Weights of a small transformer language model.
Size: width 512, 59.7M parameters.
Architecture: rotary positions, no biases in attention or MLP, shifted keys, value embeddings, a smear gate, an embedding shortcut, norms scaled by depth.
Training: a variant of Adam for these matrices, 869M tokens, 5989 steps.
Each number is 128 + 24 x the weight over its row's rms, rounded and kept within 0 to 255. Layers, rows and columns count from 0. Numbers have three digits each. The size before them is the row's rms in percent of the matrix's.

# v: layer 3 attention value, 384x512, rms 0.0314, rows 107-127, columns 128-255
# o: layer 3 attention output (transposed), 384x512, rms 0.0328, rows 107-127, columns 128-255
# q: layer 3 attention query, 384x512, rms 0.0326, rows 128-131, columns 128-255
# k: layer 3 attention key, 384x512, rms 0.0333, rows 128-130, columns 128-255
v107 102:086120117105127120135113094142155113118131159104133099166128181164125161112101157146128088146118136149175139155149138134100101169154097113104126127144126096126142148140153142120124142133111155165141119128156153137117113099143129185117130159082113105158111101132148092123160144112121105148142107104113123139126135156154130118167145147128173134087116138105127139143112163169137160125157
o107 107:138135149114142095139105117129144142106134124114134150174142132174164118139099108191180139147108181151120100179139146081137145143160146096130124119104112116170095150112185126153097137130157095097123133124145141109104121118135086146094149147094131140104118117130112160077149115094110100135119117081122177115129124127162129114137163139153111162165141177115092111155122111099139151135157
v108 101:162152131101146124130123125079127122128144156155114122128156085092144094140152162089144091103144132111168134195075140150132134116154093105118154121092129151086133083098116131155108093111133095126109130132137109152118142134128125162098117098170137146163117136142109139133107151116115113101138163094140109092108104096108100131127077123065139115112129088121109155145129146111116100148143
o108 098:103154101098116162192143150106133135140174135090166102130163128102123128147087126104153084134113129165134084134089141114118131153125087126125144121095139153105105088113118136140170133108122116150134135125135140128153128093094143137100110131156097172155148113176123118130121190144138112144139141113109097120119120120127145138125122158082119124124123100123127133140117117150116130141100
v109 101:142123086131139132153119111132150103139113130138121126146125088100114083114115089144121120160106169095069092103096114113172125111100110128176149151138148135122166100154181117095135144140140118117166155164116145136138095132087100150136114122139136101134109155128109081104110153159136150094107142172168126131116142093109088145095150148158102122139115107091108159088130102113128124103112
o109 101:135130111140135102124117135174165096126143134153130108151089094100135139120164136116133155126158149155129127155087132152111098100119128126137147127158102143122144122129106105098099114133126135149122127114135117122129153114121098104120113104153173128122150130114126146153139128148141109124103133133170145143115135133119137125168081086134124136080089112158136165099126140139115134111128
v110 087:152172114140124132139155093138106155127121128126102117128104118121162096133120082123145095132113143092126163142119144109167137097122134090089105136114141076131136132078135139157138062140105127094124111135112138119090162184123113159128067158110127118116128116103112199143105125094096121139150126122126124073152166102083098176111138125135118175133078090107127101109099112163104139131109
o110 087:117118168109129164122157121140151085134128100072173072091194143104132129127153115144120118105124124141147141100072163145071132110135122118139145152106172128113088125117113106144156123148182140182121112097134126115141157117160135105121088112115105153124120125120136114140116135110122120075121146086092126127148126130135160151125096119113089127116088149161126105127126142119157095145131
v111 104:133091138125151085115110123129149118145089144158120121110111121122143117117149118152133185116077139087108187104120114126120126130170141126143123142126137117076089105133133086126141099092113120086156119146143125113121055111084107100117107108115110112110141162129140111116093142148108120136079105111120103103136145083112097156168136123143104116127136143112090144136146156124155128134088
o111 101:158123102157171178148112154114128129138096126149132097136122140112130141140140083141117155075111122092119153107130102127136126142144076125158169139125136146083135145126130125131118100067116115133144106168098150108089125112109112117107151166128114132097174135132148168090158128158118147139127090121137138119117151109131145142139125117158111115114116122137135151155125109132132146114087
v112 099:117126112149117095145139138146124104116166157168115138173104118102176136128128116148139093128096169128121129188139133111159120142103090115108161099109106091103100154103127110119130152088126144093126144138158090128169102166143140110123111115119104074058185149145102105144148134131094135124115121119120162118135123099098139126137160120136109132145106164132132114108118098133153094135091
o112 095:117126122114125167160133099140140107095155109128160105152115086129106118120132125127112153120079144142140128149086112142130119172138111123143136179098082123097125142121166139116134110136133121141105095116143134168161137121120137150095135167139113102122160112120171077158096110114115133133155105115108159181126161137147132141151127151105106096127134155126136121150101144107179126145138
v113 103:130098112135104163118100127166132140105134075129123141122087138150143098115136110136120096128084195125093076104143108128110107153101126146117129133131091195148128153105110122158111130161134135098140151108122120078135160153109106150109150092106110145106159088136140137158135134123150130129138125124106153077125104158137139070110161115136125106154122120144150143104141116100136109130112
o113 107:122125115146133120077121135135155114166153126122090151133079116107105155116120148133129160132117120149163107156132115149141083151103116139146104119112048136117122152108132133094114119136146139119140128098093147135104100182081114107136106133121172145141091149103141121141118098121128121198180114144081130123157145129170138113151143098137094095103095135105149063121131133063157125133114
v114 103:122104166162088094112084128165137061113126127140117143114096133123105113127123171107142070108120140107194095119121151158123122120100094104104142114117147133109131115125102130162146113126158145094115055096131122155098095163132119148088113119096067124110117112147125082174148129108140129144124118126133147078160151146125134092122087097131157161081113117179158120122130145110135149105101
o114 104:141145148172129111117130107123128084098134097127126147156088168075074135076142140143136107121137152102189098184104128146130117178129156160129107114104151149164092150161144106127122126092109062110135091133139075126141180114162141111123091122110145132148117111130103130131066103124141148167097122152162164152152122142146110126159134101142156117124138151104114118120117137124067126132105
v115 096:122118102152137111123113113149141130127158114135128132090096105126083111141163135135110097132096133114119068153145092128159115138129112101063142147095109151124137165125129104150111137107104118091111152109122082156175099147140075178153157149170120142110188154112106142131123139124130093141153114130111121148147067140113161121138108118144106087135079130099134118152139120124124156135124
o115 104:121098099120104131135138121147125101146168140101115115133111088120115130152157142120102143115082095169153071123119135107109140148121153146094130176095098099100118131121095145125126099148142150130113157112123112155133138151171114100135104110124161124105148136089125156155083141118142123133207126145129114153204117140157129114112148111137151096127140146084130106087149153127094155100156
v116 108:150168097121148114151079080155104124125173129120106090124136095127050124118104087117121068133110065090123118106083116124144132130152109103099098139198116131129127149136151112144119156129158163140129107124092126101168147150121134156138146136128146113119100144164112166089084094149105145108126114119140109151119116139130144151099106136146086149143127087099133135079097136086129120126149
o116 112:137143106117130096099130100125124138113165162103106116117163136102140128115153144123135076102143114145151165127095096104103149112117148096130139144127139111122088140140168147130140102151174116146167108081125165112158125089141151103123123069129158119131107123117114118075099099115122081114156125094156122129130190108162146101135131125130112121122126143104104154124141145100132105132139
v117 106:164129122104098140161086101155123093128140103100065123114114117160152136129140127121120110129103106107122121142154138084127106140120146130114153121143129083093105123108149140128109159114130110120108090120149115172187157107158066132118118138100211127143142132169143128125157143172156147132166110128104132137126110144118138166120107141178144106128138093135169143148137110123114112122131
o117 100:138094125090118139153106130088142140139130143138115160120130142146128162159087146126125139145130143131123139184122092139115112117098141130123126090132145097080140134129149151137139087098114123127157129126123110101166141083115129122149095170146163122155114117152162096156106156113127139125124151115151122126132149136153178124125081168144116118164115130125151139152158131101117079136101
v118 101:124137123126135096137162087105136090117185134144122104208142094081105162109127120150137108166186118145108094144128112138136149132138130147142116137127107110102116133163131175083100101132097104137126132142163139119121120170111186121132105091100116116126124082096126146116065150135119196129137127156117104121110132140134086107175138126142174160128184115151108124144105127119151160144149
o118 107:137186142120103158146137129109161121101153116107174141163159076143141124079049124134140105142136093087141130130116167124140130156138119136121129098134139132119097151113137137120130151147148089124139173127159178089137139155069107100113145108143089156128190135135115146114148143140141126150146088081111127082109123134135066151132111148090136171109112105165125132132102115123189151158094
v119 107:136133126118108107137136146092173121135146135127140139125117163115094141136087086163118185102110150153132122141153126129105121112170148140143155095124120142190110130150120106055113133087152171127134112117127118141156113083132114138151128098172156109062136163140130111120142118117161141178084154157130149171136113097124116111147150119123127102128115160160127141127119115117134133135088
o119 112:137118082127128123128102147143080142123106139151167148105166130122180132123176130133132149149124118140121135114165107116094130132145120166172161170144128155090135132136104151108089139136146145091092139108126095152111128129124146126106126120129150103123143175136176130133147097127124173136088158183142105132120154137095124123131168091146138109147177127131154133105105175176079159125130
v120 104:166184121119117135131067088149099133129100092135102102102124095106119098123073120129138112144120121126130087139112120119114129165135105109163125112138123163157094135120152163103102129154143136189105170114125070104107111120190133115139143094146111134156099123145089125140146141108158152125115170137121143130131099163154161124130085126121089185136098111143148167106157159128112147122137
o120 109:106104098130114100084148112140133119144142171107141117099102152111123108098135124189120108132131107094126132114115113126119110159096160160118109096115078132146118144143143139127069135178099123130148110083135096111128124098147155148090131072160095142122142090134121130130124176120123124113119143149131121128122144143114145085152127105106157109130091079158132164117102127135125081156111
v121 096:131128115143104151156098136114137136126152153137115100134142112146121125151096125140129125162089107131138128119136142149108122095151079112146138131148142165055115096165135120137133161119112126118100113130114126162125128099111165169102105085137139113090123105136150086113159125145173136145084124129137126145126102112124132068127135121102118093116153190152157113131141153106157139109104
o121 097:140140114153160133159133095153119165142144114126118130174103121097093101160127156113121078163138142113128161122129145097138108117109108127148126128160157114154121130120135138157110132110106094127108133146144170164159155135108166125101152152136121107123134152149111113123159107156123119154151116138134158145130108101140135085121160131144135158109161141142119141120162102134140190130137
v122 097:106119088152161155120150140124147179113156153156113089103125085134133147142144075129115097156129143148085092106098102146110150122115144116115122113188126144109121128159119191132119157089105106139134115109065160151110098184115144131144140121175120140169121094099098126109112130124103092118160135126137095145124130155160152092108131133125151087126124116094135164136158152153142122125124
o122 099:087113139099123102126136111109117100130154159107086164134113119137150132156130119101090104112148109111107120079142127137127160137106159147154077079121158131095130123126110146148116159164149128136087127178100188133113136170131152140165137082109144096200099129144141100083128157103104131108164163123131113130147146128135101131167127137143139098120118142109111197129135111106127112163083
v123 101:086102100097128130116095145091131100112164172123144164104104076155105118174071167136093122114129072108133110078116111150137116130107136147105137146064098118165152130138141108178121121068123110083131150111113076135114117142140077173121132156148134153169139111121118179125123111117134086155122128101145154100167053159182122092114091112156145090140086085128138135157191131114128129166140
o123 102:090135125127132129127109153089120085111114142114122127152112117108129181141138121107089102159157104158123055142137126134136138126118109128086154138064120112136064102141108133169164125113091124110144164108108113152136132167145102089193085138143132155137138125142126177113135102120146126162127142128158126138173125161148108086108117098116137108124131146122137155074134139105116132117141
v124 104:104151143185151124159159124153116149126136151126134128116159100101077170148114189087136166096116120090119156139155125106118119068101124140104124136163116069120102130124101156154124156140094108138128128124096069080085092133100172117157102120135111110075107122103129123103087117101171162143124095132116119104168126115140187103127091130136103128150128156113132121120128093104133131138170
o124 106:143118118158115144143117113143142149139148130112181106133141124152126094138097134106092112088114110085125098099142150147140139095135136115095105161124161114084115151113092168134120128131132124151153156164163136131126144159143142104136118143074124151062130130100115158143155083130142155119132128111117143127141160089104154108142099123172095154120118123099160155127157101150135124159145
v125 100:113137135148127131098148165097110140156091090131162143114119091103120107133123137176159122108085168132125079133102113141117126147089143130165053115131133116128144158116161151122134125144148146139145148121143080133143101147132124136135163115140080136108120148123139110125131153162131160095139126156125169164143160131143101150069151128165054095125161142109080128111161125152123141103158
o125 100:145144133150144143129126155145127106157157140121113126135092137118086093075128111134177191086115107113120131150128136155156096161161138148102108158138103176132155162129105102096102118117140133120182154138113117107130151091101091170165112108125129099172144144091110168106134165150139128132127147125116147120142111114128148179121129098124134124148142128121091119124129150142121149096118
v126 096:134137120132103099143109115195113143117117116134138136105116127116078122138103141097114180154187118095164131079104120168132145135176092112150115116123124113118139113115143101081119128143134150124132157122132129105119136097142160092121163133141103103088129154126119128130126140128116119134089124128170126147129072142148123174129108138137137128143131107127150148109132165141126153129145
o126 094:157110163152107120153148108160140115079136144110136123123091088129117137106123160125101129160204119121164161181141120122123136165142159101082158074137129129109146184125119135107123128094116138131116138181128138121133152099097134117169130104124116120157143109143109140132122124128146146118107158128140087137094124125118125144135110108125152122147126111123147153150109140123085118101105
v127 104:098134104126131139139108140091082123139133120138106135101137070162122108139107140067121088131138146128155058114080120137098116101070155137140112151088133138139139085123139103140136134157108111078132123108138133147124109153114081111109113131122077115133094126144118113116132155118103115140164138126113117113131135162128136115079109126142167179097140140151117101173151134160137118117149
o127 107:121167122135128141128140170090159120122105118127136135114163140122119146088131123107136136120171137138136075181112077125146102137088160138118125138132062137148085142133152131109145144090111118116142133120117088082145109099118107113163084081125134102107152115126115126150069165158147131132097110132133120161122139150115161160119116098111136172147097125128099108118101164126083144137133
q128 120:186122126121120111139136171137134151111142131132122150158139134086136129148125108128128105162114152098141139162162138120130114161122128096189110151099128108140118126131100147117135140119112087174129106134113125113115124118121138157135131164137106159148087129120150120112115132155120151118161168138130114121148139112101133124125116114144095115152144126149143116155084110103074174143147
k128 097:124131120119178120132131175131128124142114123165139180155135136128142152140131134160153095123132137089147108134132177104093129124109145147114153147122153125126131101145168134128118120163135123132117121143125107132083123103121119111092129126118116135129135132144097123110121115134112168132136125095117118095116151103131145158158117115114137122130168138130077092105094122091126149166132
q129 128:160098129136110111150098103069112124132105124119106098131156174146121101120140161114128111119114106114136119137129147172093124127146109098149144099163107124167113147103123119129135144115128144155146119115122133089129092123128119096167143140152152110122143106130109080154121164117164124129124108139163129154122148152134136122152096140134184143102138110145169179141191121110154093092114
k129 097:159130130147135137164155171149127158129133151112176147114151126127133086130146114142114070159146143107140089129104149120130131140100134125120101135112137113152082101113161144141096110132078131165129162140115090125109105095116125112096109159161116118091106124123126136118145134118132126114162139142112109141097110136100113105125131105117102101147148104112102111123102142159071145148091
q130 111:145100146119121114168084083068125131133127126115120130131110176122111115097126148132119094131102117132131124117104117190107107137139121119155143093154110140132128154109107089105146142101146166142168117136140126124147070119106110116164138115145158099116118111100091097134119130113164088112101097144168128136139137123121149100145132163138189161092146113119167165115186107115166093082097
k130 088:121143109148103140125147132146146151129118141103101074073161100146173092100121092077112149154150146138124107097121098111173131136098125128112110141125114141144104139119172156121135120082109126143128146148114113119124161123150137126120126128146147128134112118112147132151152144127148142126161120161153139153101092141130082125124143144118088111117102118138151128153114124163125129123126
q131 098:083113129126154135139132093158121104163122142145132129150095080159140155106101135145155169118154125132121115107113132097154136114138124183054120114163149153113146135144136115114114120154115159108132133135137117155118142118129108110117107082090151127094150120180117138133119124145119123122097101121127124084101109101139154163121136140141146144104110122105101108076113142137168100132095